config = dict(
    num_hidden_layers=11,
    hidden_size=384,
    num_attention_heads=12,
    num_key_value_heads=4,
    head_dim=32,
    intermediate_size=768,
    vocab_size=32000,
    hidden_act='swiglu',
    norm='rmsnorm',
    norm_place='pre',
    norm_eps=1e-05,
    positions='rope',
    rope_theta=7160.0,
    rope_fraction=1.0,
    qk_norm=True,
    attn_scale=0.177,
    bias='none',
    tie_word_embeddings=False,
    parallel_block=False,
    extras=['capped logits'],
    init='orth',
    init_std_qkv=0.028,
    init_std_o=0.0,
    init_std_up=0.028,
    init_std_down=0.0,
    optimizer='soap_variant',
    learning_rate=0.00439,
    beta1=0.95,
    beta2=0.98,
    weight_decay=0.034,
    lr_head=0.00506,
    warmup_steps=67,
    schedule='wsd',
    decay_fraction=0.94,
    decay_shape='pow',
    final_lr_fraction=0.0,
    batch_tokens=65536,
    max_seq_len=2048,
    doc_mask=True,
    train_tokens=425700000,
    max_steps=6496,
    dataset='wikipedia_en',
)
Each number is 128 + 24 x the weight over its row's rms, rounded and kept within 0 to 255. Layers, rows and columns count from 0. Numbers have three digits each. The size before them is the row's rms in percent of the matrix's.

# layer 6 MLP down (transposed), 768x384, rms 0.155, rows 632-767, columns 64-95
106:107122120084112120125108119088129179064075079118171119115111102115151148113139102133112169132135
102:068129101121147163129141114105153102160112125118121145102121136185151091052085103150145151131093
104:118098166160139125117079131059143133077111156128072115116143096138140128142115128137099129106143
103:135137137148179140135138122143137074121177148079103136123093118142131153126150143126116116147119
103:139122119079132103136155109154148073118101089091124083113099129078135149130102153133118115130125
100:076116144143085123146072153165124092146114117107187146105101120105119134150102147120128103158142
102:165095096174109125121129128145104094167148125102093109112113124119111142112142147132141075131163
107:160152151107146137138137159156170096136096122151138127088130122161103137173111082114139098200085
098:173140121163119144101133158132160123131124112135112131148151122118104165110117121122127097139098
097:135137138140120125114124143152111125103158134181115111115126099061145121144176156085144112142176
105:171120118110075152122089131128120101105089058109144140145150159138105138123112113170125164152127
094:113162171159170108190091146158111132092161130128117148089149128148132129131133134147181097165095
096:167141125127124121114115137139108127121146111159142127131119128115163100123125095091095106146115
093:176103117091169122088104130112102138154095166180126114088122110148148114125095132131125130135121
101:146084153127136108128141141150131118137120132088156166095134112103162101113140124150161125097151
107:137135166110171079090181103105086144101125160151105138130143130152097117148124115114140145153123
095:155109094194148153119120117132151125101152150118114140148177135107125153132159081130133109143121
102:088114173144106091142141084131136107145144085101138145131099127082101182114119127179070122113122
096:158156095149151112084160135144120126156154148125096166118117076125090128114109150145086147127138
104:118134151135105127114152116137155151124108134121098167146108142104127103136155105136151164126156
099:152120129124125132102144153105182143120124096088139140139163102068075122101157181138122139105128
106:130131093131116141075115143131117158155114158129177117181142128140143136132138151140127112129079
099:157162107159105117158132131143145116161102153139139110126155151109146121120155139173134091122156
100:133128085115114149129156093155171138096109128120148140136128111132096126146143143132111112152104
105:145131094132126109085164145135120123150125106128156118121119112144146111113130138162148124140122
105:103117104171104101077170122150110129138141140130129154152103141132148113137118126086137139122127
101:128144112131093134107106105142174131157157157110156150118138158127126098170137136140146118121188
098:147177166148133122159121122120120105138084110108143126149128145122164114109157118110121096133154
103:108122080096135169110145152117129138160124118114144120115131156107120093087113134124141142131089
092:104127067152172146087110117156122106128129116144128105096141119096104135164075166089146150187134
097:126128095102136112123133137130097079123128099194110115108134107177161164144111126100154102096120
098:079114119139143188083112091112146156113097147109134106166108135117126131113096156169123092129155
097:149117145089103145139105122080138138129135138140109153163149137175134121105102147121135174088154
105:056114110120132117118141139159165135086128128135135155124110139130127081135129118117114092157093
100:128124155120130097064160106146130126086146136103160115119121137157140149118083168115150093149083
096:175116108124144158166132132106112123142154125115067125101090137123087180171122117130123147117144
097:165116137161103144135122146152122132092100148099102133102137114125099128113132133114138125116094
102:113143114134140196170127180143160142156159117117122094118096114135134148128140179127148109158127
100:116071122133137142088111134134126164165123170142162112087128192131155147052139142138131102110120
100:128104151127156106159126120162117114144097113156175129143151111173135112131157155144125134118104
104:138117126128085158145094136130143060141130124144136121106130144120091117127067196121122174114103
108:104122157110143135118130165070157139137105110135136123188163166100155137105137122137158162135086
092:159111157144111084064096115140125120111135093122098128156111171160100144122081119121106163118108
094:135132108118147130089098143133129159151116096123142113131135112124165136145162172119125097085155
108:136133150135171070167136091122116088094140168156090118134132134092138134087165130103105136104138
099:146078177124099117108066120120092163102146115137124148139137111128123121121144129101152147123123
095:132152138124149145166153109137119053135134106119158133118116158116108131138100148114104122110109
095:105131114119102095107119122109116143112172183105126139107123132125149113132138082137124121103089
101:107127155124123141144103142115129152134142078152132206156132162118121060078128156137116117142121
097:114129145142100136146119162157136100134091155161160137099120093163123117112098156145084120113140
104:140125135123163131118098137146122175136140156112088132142145128116143129071125166129128103100067
107:165120115122102104088128107168110158148094114097111156154133120088122154154127098118141160137134
108:141105123115150159120125148125085125122105122120170137148113148156084138094147154160120138109109
104:091120139107095151162141121155122107132098126130109099100157129157092096108121120116087158155130
103:165151098113071176115091137147136166130105148141134148171096106118121172144129122187158104141116
100:150147127141114122129153148130141102184135152134118177144146094140082126154149085116130132119125
104:099073118150079146105084104182109147133133133115105141136119113141136175169100157127101126056126
092:142176129139089208132113154194110118139148135138092099163133114150130139139156152103112162128101
097:170136115127137131092107094141138119093123153128125162175105090126097126193120091142104188154161
108:137100116144139116119133118119107073133128091145148102170148119162135111099119095095142112106149
103:128136109171096134107148153082166116136126136136111129118082127137107125097134097129044124112139
094:068151130125102140120150120097167100178165150092137139146110090094112121152144146093184097106154
100:107168123128097130146105102124138124129201147100102135139110095134125128110194111110139103087151
101:130159153144137100134128096178145153097111087119086106143151135133157118155120118098116148136176
104:125150127149101107128091104132160082129108116112097135119125092136138124103148115136124078131147
101:119092091154159151137114140127093127134118119121136132138063158131154143141128125137108157155123
108:129129137127125068122108101151124126160157120085151126144122131151115123148112117113091163143155
101:151148139137102115108150134144091150104149116114153123139160165090151134156148096151137103141125
101:151143138120137114126160149146169147124121171148085138143121157196067179109144114153156166140169
098:135158127134097155142150121113132121113199131133101142131160103139117144094132138119118124132103
097:110117087134119154162109116126144162111130100088141093076148134132106097201136120134164133131122
098:139117106148092153127124102121151119111155115134176117145136148119150106099102114106139146125131
103:102152135092122146112135158169094116100146112143119145139143102148116076145110154119126124148102
096:089147105126136117120137128137137096119128141097149112152121151132115137118147105121067105091123
099:124143101079117136115129117089136162116086132115113141122120155112129091125141111165120108118131
101:098126107111091124121097114116123144113102095103159143147138087146114098139124140142125105077129
097:115150143083149147102174121152155117169135084169116142092128076142119161120092134132132161106137
101:125127131134147106151153109168134128114143136107109142161103157156151149152105095127153154132112
097:120121151140079108118116163115114113148100159105132118096096135119123163126195147134118150148139
103:181094102118124139126108091109101126079116182144128097116130120100083141119118114126165124120121
093:158167119143113118130106137139140141144133113122145180147149127160135145123127138140157145119135
098:118162144137099109121144144145114164130126127076118128130152128105137115127130101122177115129108
107:116090109160139142143148132123093124127139149092111126171135132180132090139129170139113138130121
099:096160159138142104120097138142123141113140106111134138166129118111121164168132101137143088110131
108:126113110140108150122099113094113106133134122141153131121129134189150159132159097131130107140101
099:155117107138148106136148132121124135155157112100116094125123121143123102121110105148144109158140
096:140144110122149109186174096170116117121177157130181134112130125138113080119069105129171147140119
099:126103141133154099127084118143121112160120120129146130162154131114139090128148148114141116110120
114:112158091131165099144117091144123158108092108116121124109126170143105081109112129129112135121133
103:138158137111120161146130093121132153118146164122127107130141142192110127099185126126129113106113
107:151163158118116116138122103173143145136151169146112134114153055116111134104154123168152147121140
097:128125173074143122139109142139107100113124143147159123099146181165121137101144145124107171107128
100:114118117120111108104095128181162107135100092102106140142152136128116105102093111118088106114142
101:164125121123106130086151100109118137109153147132155118131101134131135153124177136122138174120168
091:164144098092122151115123095101148146162159147158110095153114147162125157136109115168114140142141
103:137122161169095158119095088143113134097093146122171142106103181135142122092143117140135122057109
093:141084156145145128093150135111138127174140108125124153155087154122105118133175112127136117149109
104:121128115150158130108088116140106102122116139137145133129146150152148104129135150113092098139139
098:073156161125120142147094137083164113135098145112121111110146141061133099119137137155117154149167
099:117139107160100143107111137121110156079190165120099162126159134149092117076095169145124119117122
100:143105145122106128149122083146135096161114110116137169082119147164094150126130137092100105137148
103:144133098154091167147118115108118119157136145148134155132152121139120134106145176114176121113129
102:074165153125114132118122135115096089133157126130136114163137126110121146114144175165181101134117
099:136152115155122103150152127144111136139102167095063105123096110148156129097108074104170161118129
097:151117101139098125140175137109164153131164095134195146146140118137148148126148128121136117079100
097:130141069143144130113137102105140137138095125124120138111076164118110075129136150148139115139124
106:091163136150147131127148127153098123132125155188112086131120139167141119137071119134131101097139
102:105140122130158125146113102136120124135081107155113123105120157166108129130121185142121103115123
097:118129134112111135067100111122104115104146124131108133157135151129148111119112163171125145108127
101:094133143121171141142125098095114127095114141155170163146149122128154113123125144170171137173124
097:112133136096123128146136117149149181097113129143163120117088123108125135116163138126061129146124
094:105136168108080144164083144144140131131112136115149145141121157130130122118179092146170119120101
094:117125076090126166134157145101108160126134138129150173123130131148138076137107143105160108168148
098:100151149096150119111143142140108148132128130132050131143142122167129137144163145155138134107157
101:119095141124161100118132133130168148118126151104058110084093089103122180106158146130117166155122
096:158132151109118137134148152113139116140130170148148137071131088147140131104137098144070148134146
104:119134102135137083112132104143174130118141135123142126151140115121128162140083097118137103101141
102:171099141092127118122101088171114123172130143141093114177041160101133106145120145135119179152127
097:127143074088112141118155140106157139148093104112113093125159175095160137119114135127140126151125
101:120080081186124130147117110122122074099166132134161157118199124147095149125152138150113106105056
095:145145134117078157096107090114100105069111091165110119151132105119141137097141117116131134092159
105:174136123157149143179126138182136083105125120173095144106136155108142136130106159164151133091135
094:134126116125123126132112156128136112127100148156110115134145090146181099174120111134139136097156
099:143108111119149168146143152116136073154139105093124130125157132167158151115164149099066124160124
107:127116126089129159111059118166129095103134100086108131155122101169120126090113156133140108077103
095:164156153149155164114116135077127111107152112141126145146125124106124140088110135152147127149116
098:175149137152122160111148153109171137099154109092097115130139100123120103153118082058075122124140
096:134132149152152136127125173152137132128149121133099123108159103121129208086169103147078133108142
098:128151148153127138114153147180113117118119129086121132120125125133126135150116099121121172138161
099:106115109131130140122143050121126111147153092116135117153098149109094098117115143106147128128121
099:099120100136099122106130109109089136088126126117138082143144177101180114102126074118135099134171
110:141093133119137141144122106080138131135107112123127157074127125149121142118150125118110114158138
095:134136127134126136111115135145154124114089171097076057140132149117155126174127185182139122132158
095:133107113119120165143157152153102144171185137104160168096120158157113121134111131159168078159135
103:146130113154151136122103174136144114078131103133139101121117131114139147136140135168132169105128
097:130113092114134139115118180160096090168144138111140161134122110099147094066119093146137152105112
# layer 6 MLP gate, 768x384, rms 0.156, rows 633-767, columns 64-95
101:128119114115126129122110139111154134139090127138191100144109150160141103065119096106141129136139
102:094126129134062101119151094132092127133155101129139148097112162122096161103121128116185157150138
104:168145121115102138063161121138126128138099138133142136123136113099121134164115159140130147110135
096:141103136172115160094148137144129152134183070160159150137075166075161109133122152063148116141137
112:117148119128127132088119112145083126120136089143157100131151138113108146129131111131126126141137
101:153091115088161113124109119120168135099129136084148172124105130079108114129124107119144109116138
118:164109154122115137145123143175085116132076182142160113067103108144138130118122143127140082165108
098:084118165167111159126076115108135158146099152140154147140162116151137112077160145100137084093134
099:113115113145093098092104115101134117137119143143097131093155141074117088124101144134153131170130
111:127170100138127111090105122110106090133169115113124135145106135173099110103120141115181128142146
093:140075136154150112117137114092098103123092127139134098168134142132118119151150120089134125139127
103:129155126120146125144143141105161169096159128096138118118127143194107150113133141141113143105172
099:164183137134138156133104170133072130107143144102139094087164120174115106131137120128146102136145
107:138132087137135100146153144082128126124140095083103120114162147116155153143097139129150167134141
099:120094165109085173126089173176137157142141120114154158082119103094127148100101093122119120083111
094:137117139158144137111090125122109150113163172126117148137129139121099135142115141135130144114142
096:161095145106123193097146130135097149172129123108142161105160084146128132129091118119153140129131
099:121129176093145137112125120117144183113108123085163131121083106117122108122114131132101125182138
102:158104126145176084150114121097139179114128145133158117118132097151148157134146120101105151132145
099:159129106170111118135104156143123120110144107134116144117123127096170118116102094110122117094144
093:112105161128110132147093057114126119123147093115140092162138135116127117110135090141184079127099
097:132132127166106113143133088126118135122095130099157150112125162140115148116124156113149127142115
096:140161157154148135108115166112122117153168156106109137177112103127084135138100126179089131109115
104:152135187128105163110125104110126105125152118104168091148132117093079072186143155080147140148111
105:105122164152125127069153079133136104163121139095170151128106161091106173147121197076131118137118
102:136110128111126143089110135124151150134132156102088136172101141107143108138145138122155135157070
111:112203119161133116127143140146158099142150101162152137149155128117124105180146106090121095103167
103:121129141148076089148123168144114079139174114087144129130101155097072130130114143098143095110127
091:142152153115123105143114124119117145143132128144092140090103092121148160114128137105083137078098
094:130090109148115127131169113082146131128166124123193149133109177100156157124110158142180140123146
100:132113100122140096115125125132123125162152120117142102141140137099148139172128157089166140126169
107:140173097100152133101143117143061121164145138201152097120141109077129126087111104127125115151103
102:135142125133114155089121128088155121141100169141121181151108098125090129097141105145136128105125
104:144107168102096124147122105146155162119127145122113143098153102107130111111143086139165102159124
101:123135105085107121140136143128137068133098129135164121116169116138177073169116153116115134130097
091:107109108150099124104118143110116150124107098135147142120134115129123128157187083123111141135166
091:110140153147126138092121150132084168151131081155181131133109102142114136112112094135105158098126
097:080120106137105134131171118140110157123125126119134137112153090139125127090116150115146110102134
104:176093115145144097156135116130125149159135112131128171105100129163137091149144152118111094136149
107:180081123104167069135112112117138130143164127136106095105117159110144118139104159115166130136148
108:136133113130141093088134089133116106165160154153095161148169142130129112142115106123116093146122
095:131087162115150154098145149144160093090103088159114101111108188107110146154128148126165147110095
097:181105113076141158190152124112139134125105147123114125124116133108154115153133133112115119149138
117:139101158134114089108086135132137162122128087130170127137115152128107124123145117111139113136085
097:168098122134134164131143149083134076118140124116135121135129154127090098150111108137138141131113
096:145131101131143138127132116105132165157125115121157111085116093100126142123147136110176121135125
090:138121131145103115153161188120158145210080152128128095121117101117105137142158091135175154129119
091:140133151151138122161122111176148147116168133116150130152114122139113109122146123107136163134145
095:119111165128150107134180136094174110140105133136115137131133109140108092113151117133133130168107
099:082110106117130123082121138166128171154151117151180159122135142102169126137154083113116124131143
106:107176165120129119145163150103105128139131139126095141169133097140129091128113111113142145158112
102:164117133120137148120110105133157155108157109151116120195143099117135118135109076131147139096148
108:146131134096118128135123131122142100101105163151163167101124087142126161108088090113082107144105
101:127107132135076153173119120150142107105117129127115149110118145076141177092142138121082150129135
099:151081116154150104136085138144093175115111185153140094121110126106113146133138136109085102155121
104:102160124126124147160129143098159102151124071130169100101099193154132119151102141101147095100179
092:131162121162135124163107096124189121158111112129131192116097156086138165110126136127124144148118
097:130092116090106138121117099155123079123097154136117145111144125120128143109104116118137133181139
100:127094130121165139171123133102097110110108121109110139105133116176116117129159157126155143145140
106:132119125156124101157152113136139154104101102099142152091091123118120143124163113106134115109135
120:111143090143143135133140116160140122141109131111118134136169113088107158161142140124138101124092
094:120146123103112129131148158133108126129132116130094127176122126125092120097096110155149078138128
099:091155140161110099158126155137158096126116135160173131142095099124098139138110127142141129120137
099:116112148112132112137130118148134122143142113115154109095114109165089159134118119129136109160114
101:149136135120128110133117149147141150183137114057115107140157134121124161140101156153097100185069
138:114090104121167159132072137123075112125126155129143125133108111135098119113137101127108110109116
109:116096137082124134114097185171099115111112125134112106108120142110127136085139155141137133103144
092:127096187112136154148162089144168115151113138110147172119144160125103087092122113116170133164156
093:191127151115135121137145092117119149118097160121088114090131129101169114140123104104140147129122
100:112140076110118122137137101089117175113143062111145044114134154132098107101154144150087098170120
096:145134140163114091097110160179108058152112106129115129107159098104125138061165145115138120077137
099:163107120091076142096115109115146126156131144102139109131152158145100125162079164101128188130102
094:127127118149088124136171113138116156154159150118109099170118155171117125131163117131131109099128
098:146103145088148094141131142147148118084123155102171152130098131112105172130130118134171130108138
103:129144136124126167114128145148139150135139103111082154103109178134126144153093110088124119125141
088:108148133131139135142138124150121141132115111147140087152126126079095094129149098081122148149152
098:108123164145116149137134190131116150100124141151137174102152111143107085114120109148140135159162
106:119150149126129148142129154153113173155116113161142115107162130111119102189127148091124143119149
103:106132103129100114141125152115160097130125098143117100084100149141149122116137160139126142111133
101:191092105137153187142091115127167094178152107151104118180116143100136116155109082122142137115155
107:152106113146106110101135111151108153146082103129092116114128146072146115141119167091096150141134
101:120116157143109120152113114122130146153149092159143214106153127091122105162138090139120115118104
101:089113126146120146140113088154104114088155131176132160118094132133107136132118109128133102101131
102:132126141100172093112108127130139111160121107119158151121120122143137128121146133124132123136146
108:135131120140150111165149118167113117147170140184103162106122184165138120118119124144107139073148
100:085105121135162118135135142129133120123151102105138130115111168126109156143063108095110083148120
100:161151118068120084147145105136151117186125103126157126139111142160108105136105107125109117106137
112:174147132148120145116123169129153120113096138132139125141117127125126122121118118099126169135074
094:142112107106131165171129079123097146129125112097141128109182152166109111093122102107137119120072
096:122138131108110127115122108121124161107148121118102114116128115105147119060120116124139174142157
102:118135111184093109132115107186108139135167159147125103134109112147139105161138118168111141104087
098:149115148130135113142145093155156123118158133159138107132106138150094131139129072130170072160127
104:115166109148178168084111126139170171154169126100152088137104095101080095150120117092103102113145
100:125133090118161138114135131125100108118107111096135110140083163131125112079107079151179135131097
089:158111146115107135130142128104091129134110121158149099100127125128180087148135133120106128137087
107:147184098130166129121133147134095145100159090083140102163089124137105149146146159115111158138110
098:138135132110119123129140120164136095129134125136123113111137121088086130125150138107117142153060
093:123157114096139114116146106155121158140113143118178161143112155127121129096107096137129117167091
096:088137132093143093117106171133123101091118092149152174096136095122115100110122129106131123132108
104:157137175152139115105113139144152116152139132110180115083111115180139138117143147060138178137142
099:089087079085079207104112145166138157120115142129113115093120132108164107107157117119148124148088
105:110096118121150136144142137141098125126135142186159160146091099114151090112143143112140156129119
097:085115098096147167135128140137154124180156113129143153142105125110133134091120157109095132130105
093:156141116110099096084142140127124106135125073140150086131127124137116169131178118133155169128118
097:122181093129142110129084148117135132102125107108087132141070144082077032121136098125112111103107
105:166152100171133147112147139145131127122122151160161111131106097117097139143133141131136116133143
104:165154111098143168122096132115131172090115131110077136090135157142108102106152088119130125138097
090:112164153135121158138154134148137119129125123108164143120097101120082131139108095102135135141143
114:116128129123106111101138085126119172151141130126129136098134129106100112094132146118135121146148
089:094087118132121144150161191097120108143106117129170125106153091120118132146189118155057115152150
100:160142134116108130140121141130119135124087114116127087125115109104163081090109138108143153115152
099:123142157139107132161103128082134119106099154147145145162130107128118115147151151110112101130111
093:143117144112121131163144133140152105151105141166079125075138087131127153134139107138167100134113
096:098085180121123152113115136076118151174105083106109105096138109070147108162130125084132141099142
099:153159133089144126120124146079134117112126155121088164104113145113120153147139060134147143148125
102:132081143121150135145137116162089174118147110180116162085100147114148128137095141112166107114130
097:157129151106142090125146148127147176112132121138092166105157151082079121125161148115110129136121
111:094129141087117134144168151123077121161107116122114143104144134117124089142084125150117120117134
097:139108102123132112108164132136118107127093125107148093119147095089129125148100141113123129117125
095:142101137139153123136170137122161129118132165098089117122095157127074120085103136143166155133099
097:152144161134143132155139104109132145109128116120084142131155091119104086104127163187133123110123
100:113149169128155105114117161157109100147124127130116152148118113144173147115081153105119123157098
095:149129100159132132143096111140150130113149172139170145164116095100134108158124115107125128103108
106:129102129147142155130123135214100150150132132130123158158126141137167114132120097149154122086070
099:125123140128160131128098102095125158107131141073179115098106110138090134128135130135166160110089
091:076138125143111095138105131130142095180111129152152167123115137108108129127097094156145080146131
098:086116127160069106138092142185146138154029138128123134132155135129137119112127155112101128067124
092:119103093119111143119124174115156136115121172101113107079134140111135149107120159136182144157137
097:074161094115100158094118148099149119116099097151159128133107158128119112120142106109143148156146
100:159150133118121115146082119124125161152127135123182108165106139166145116118159147131166133104100
106:145128108104113151129162129158128130141117133151173140123122107085158113128108128129138142145112
092:137142163100097135141133142163102191138145114117125111122148106086150132188133130172149111157122
093:125136093118166163138148082138127098121096093188115101128085106087109128143157069142139142145152
106:127116160169129165108125116125153156167106140180142133129126120162106117125168136085143138123088
100:146151060146121102165110149129123130145177112158156094107150103118122169102132116104121155108124
# layer 6 MLP up, 768x384, rms 0.165, rows 633-767, columns 64-95
099:129132125143141136091174175148155081109105129120122107125093127138161123110140134161170079119084
100:140110125146153094151109161064131143152135140170178131145115119103132134092085092107090156098097
100:151156134157149120146106144123141116083098067117101133133142146110118152089139147151130095144138
092:145123106107138101095125123117170105128103104143127103103153202135103085095159119117107149163109
114:112126132160149085104090146151177142109144128153145115128158124109121120138156126129126151111089
096:094133094158121115091128151151103113103103132122143127164150129166127090139228142106128114129150
120:155155108140166145102106126161110145140157115141133206141131104109095115116084136110146120118138
097:132157133092188121110151126137139150163090123137098134118086161120109118139166114119118109160138
100:182131069168153129139108164102125145176145120124119130139114148091119102166146140116124131157136
100:138141111145123117120119130122147114114147123112131123157140136104078157153095161072130107089107
098:153124116118124076112146150122093097150087119119118120068120150115109171085113153172119156102133
099:136132101112110118097122121128147177158120160135097114141142166095092083152174103137123095095126
099:176110069153122123136103120103150110158140165116121124138121099154111154139088101103180124113114
100:119146117155164138145167142116133148096174093191106154176180116076087118114133140117111133149101
108:118161137130087156146151120107152122117099131158124146118149062159108101148154155135161113143149
095:111165157096117113147136114121103132128118110134133092125159108068168133120145125116163102088126
096:130086112108148134130165150118142121186136138055150129157148129130155149130117135147110141129127
111:126144145094118091163121149095144126093179120110177112131135131138076112160122111119139126134144
093:093105139132096121115109095134113112178152112121153140114116146130131137122155133159127130126139
101:140151122137132102153132146132123148144147116139147137124132130128108150144130131109075107121171
094:106097153124123158082116131133138135131079157160100103132077113122128139180132106124126148120138
099:101115141137121101149178188126105114119132133128114124089123125090117144159124146136139126163156
095:116177119120156103125084114138163131108174121122094145100135111150143145138158145141122138088116
105:100144168112139095095156118133130147128112110114137149124142140108149137138156117151177122147128
100:122115118156152103153117122144177140124153124095132148137133116141139137098135117140168143147140
098:135119087163077142117130154122140119142135124099134145144158100102137100112086120129120151129136
110:133125114103095143132126152114073173144150091122125109113110135134135160143094155151103138090128
102:140144142124146100133166132093118148103130127121178166125112131179174128114152146141131125100147
094:146112131102124129081130138142132109128131087137144170151140093094180126133136149133127108116113
097:168148115110157151117162152126150110146132112077111141123131138134161119124136092148128132077126
093:143107100122133148149149127098133099128141097138093136105139083174090134096131107135104159123104
115:129126154150144132134070128174173093157103127073130112141123129129130125139170114157106102121123
098:140127084144127080125124122161118142148130126154115156107158153132089142144054123149117119113125
099:128098149136121151122166152106122148103147145131121092079136131134108128150149139127132118091150
097:147117132110150140105151117120166110098105167147135155150102139177113111092157131161153136103130
097:146120142146154114115143119142115118117106155167132123095120121166111211151128119169127128169124
101:103133124123157149142107140143137116102115088079115125104131143105090120174128130131159141106083
098:150075097117158124082143159104060156158113146130081128133090153126121083106137120135115134155108
111:170133144143123149138095147169078125120121137128131111136126149099145128140113107096095141140161
115:116118117119086131157105100117127134143136176156109122115069155128099144104159121128117151130130
103:147150107093154128147114141137109139116117128124109182133138097114154167110140123148098162145100
098:132166091124115155108098120158111132152115113130144138068142088114114121128136088116104155130134
096:107131160101119116132146113126143128103158104134105135165143134154171101126162133124098104112146
114:127143063090081120109163164114130138177128111161154114149143086149138174114138151128101098139131
093:132141180108112121125126143145154159098144097136114102123148166166089156147092139144153172151118
095:125104141085148139088135148121115100184081083117124134141151142151130139105129124115159118162096
094:202137141113116157128158144151138137099136112137106099114132113154119121110100204173145150166158
091:112155109134081144105137127130153129129163145143070139096166104119151174117152127109135148140104
096:169129128156188115153126099163101123172058151158096114099113155177152193092156081110170120121159
105:138130154139114130145116156153144067057136065112142145163107128085113141117140139150142117100101
103:113144164126140130134108126124104132109105144127148075153135124084087179119145085106105157153155
105:120143119158113141141111188096124098197127115152132122106120167129085107147143160134127117145134
115:115133143161141092119165110159170157159159099129087111133125134106139135144098146160123144139104
101:113102141107113121084099102113114121137104145123122103141100121173084052121128104118112123121130
094:100163163126104150121155120144117126141121164133129080134139144115130136096139142160128100121147
106:085106101131115096122134145120134139125108162113123115148160144135150167111129132131150159134119
093:100103109093132186115087178164121069116163124128120069121118135148135118142117143090120130124113
092:148129126087119147153148127150160138133126132143184140090143149089127122143140145156167136122137
099:088115125157112124104130122106142096141133163162141150104098085131089106145135124134180107086140
096:131154134145148101132132141121147095113127133164105117120175138136122122125089181108121120092140
126:114123124115140085117115166108100114105149138097142147159086064154101090109132158103149149120148
103:150099139111088138141122127084142118096096122133123111079116066152118137165106181098110149139147
095:154125166126098129128100081132124082123110133142111145124097071153135126103119130138129146135083
100:146135086156139114126113165149082139080160133147136153104117141099128110105125147175126179124125
098:149120152121095126116143161104155140119079157133104109126083164120145096121114130148131133152154
128:126121121105125140086127138150089122131167143166102034117126133133166140081142156131113148158099
102:081114126097099106093147138128129113148136097104149139151113132146105129153095119163093136093154
099:104091138107138145103107135150126102103161117108106155171096092131133153136120132157150120132115
101:100124106161124104113174124115164126121133109105077148099126149117145148123111164106161120142093
094:117113101170115100116123156158145105103147119112125095123096147102082174123102112124172128103110
099:145125136116136152123124141098146104135137106167119165154111157114123135143120155140138166108146
097:156139097118127132132114115088119082124104138136132098122098137133124150169156178106092142122106
094:142179089105119099157143127152120124106137136121116131131117115134115100133137119179107124152142
095:163156190118115130138114113090117139108085115099129160077174132135100121137151103143131123150101
099:104101130112137111119144178169136098138119141133130092108117164108111151126127112122132117151157
102:171098149145139123104107110100119122135087128136145107157130147144107072119127150113120120109081
105:080117113144136118149096140156141122118118113104129147139119142138108109126127142123112141033143
105:085094136120153134105132095090110130121131141096099103121112158146120147114096129087113092140098
101:121121112116133127135169159119142106143124106144156070164111162175116147155100101143123127156137
095:132108111092112115135165161130121173108156125161107111125112145101134135119160118138119129117156
116:108116107170119110139103150168146120119072118134151132142133097102168126108111074179154127125104
098:148146127131092138170134178107108131131144144126147115138146126138152100136075099101095167105125
101:119090151134101142150144119111156109100126155132101136148111138122135195128139063182131110162138
109:087133126159109100136144136125129105098128151145095146125192112126136109124154106119123109080110
105:136151143111134128143120152149143114167101137166119105190134152110093131060168114132126099123082
094:137108104138054088150092130122147131115105092140103113155141108158139086136131129104142127102142
098:187126131146129151136128087102138106148120104136136123177149165137136120109149126131155131139124
110:158153124131106076114100143114141120111125115151146124170134151143145076066137149129109136126126
090:141101144122080143135138147142140198108098108138136129095122083116150179144085099132091129138174
101:132138137096176159170137146126094113131124125107141128075140109132154137121125118102119098122155
099:132117143163044132134138084111081140134074139114118114139132169127132177127169158148136129137096
099:104136172148161114139132099124112153120154118156104151134145163148149110126090117162137080114078
105:117107183096155126117114114140137084110100118082146127140090135125138121145153109176083110087121
106:123109139109096115156126138115101122143118158115164154105092129143167112143092145119150107130134
092:135097128106101154114140135176102124108190099149142109123165159129150131142090135094150113152100
109:124125114161160100116102118142107158135109116123126170104167129144164150152150124111121098160126
098:145112125115138105171140105103145133130100159175127136144160094135145136136145166122096148128092
089:102104113136117129122142141116097111119110202149099138175164121151072080113137140115152150150131
094:138098134095180130093108132115123123132119059117135089092107100156136141147092145165086125144131
101:105120096105144128146123190122137109102160142141145125127149090129097106122162063156144161136112
102:136107142129119106185116161146098138111119140131120145105128090172143116145139121144110133141157
106:132144175126104102123119108144078127116102118098112112115110108175161137157143119156175120129135
096:102086124147119115115108159135151106155158113135138141159164131088125144147121129135159135130139
094:111138091121115118116165120073152177117183115153121144130111089079122122144191118156136112142136
097:120147133118147155152148144119134154101165139130117123117129086120141096107135162108105143165144
099:104153132076109125165146122128141167171155132134113083132167135125115135100176140105109136112163
099:107120134135094089131160140137073111134100093067152104108126089115112146134163142130092117135140
094:147138147143086142108105111125141149094130128114135140111100121154177127152164143117154156078133
108:137116139155115123148137145121127139116130149128142136171117183163105123140126094133151100156122
088:150120163138163127148155162167153135126138124158139154154138125129149163112147139166134135090113
105:154140145115168140144154141158139074127131122125176148138125087099123119068076098108106132105112
095:136101125139116133122124125162174126118124165112157080131106106100121168115101097133114174170139
091:101093136094124139118116110127132101096129137130115157142097133125134103161141124075094099148118
100:150119112105146139136123130147143103130155153143138146146101168127140165142072114137061156124171
098:106104150151098144099113125089100103089114086175099094107111155096138139108101114125107151190094
100:101086125164136102142133142133161164102169148125114143107115185129160149115127173114125187119143
097:089090131121147140116081172132156148134114148184131137110138206123172124121093077136116170128130
108:120117095119130144117120151149103107135152140130138139141093132107163156083117114079143084146108
100:103131113115115096105128133137137155078149152155173093107113122164146135117124171139103147087128
096:089168137164077148067111116117116133144114119117121174116111138102126153110136084112091096144166
095:124158149179120146125099113146132158107135124149069140146133124113109093131129176183084117084134
095:076134126139111153097151133159083147167101135098141111134127169117140126116123141141114108132127
094:108104116080112114132120122110116155148151159095152130138151144124155118107109138142076131161144
102:134120136109152140125126129150137108109118164110144134161106144118168134114090092088176102123069
099:123156115109131087125133093125161135144158109139137119098118121112123144117177167093108160179155
098:172139129117096102101129123084162101122123114142138133113153108065138140114116107155149162156138
106:113127155107127131121142122094129087118152120111172113152094115172127108161128096163121158143143
094:128138131132135116108121119082152149109104077162109140098143107145115136105118093144124128152092
100:120140137147131103119129172160156169101103111126127089103133151133100153132085089156111138075110
094:127120207109123135115114127110132113095102077179120118123195078125073111133128104117154094182107
109:159103126103114127102121107116112109124147063139135145096136127146146121140119153135174128140172
093:131099067099109097124082159122116142118134136120143077128083134118152139131153097129116117117130
088:180123105093147108156116109101128160152122141104130108123119118114111142124067141118124071106173
107:142150147147096115147094140130087153100136120112164154125168091133104113139137140122134111122115
099:103143131108141114098118101131151147101100153134099136172135104115167106130176142118106117154120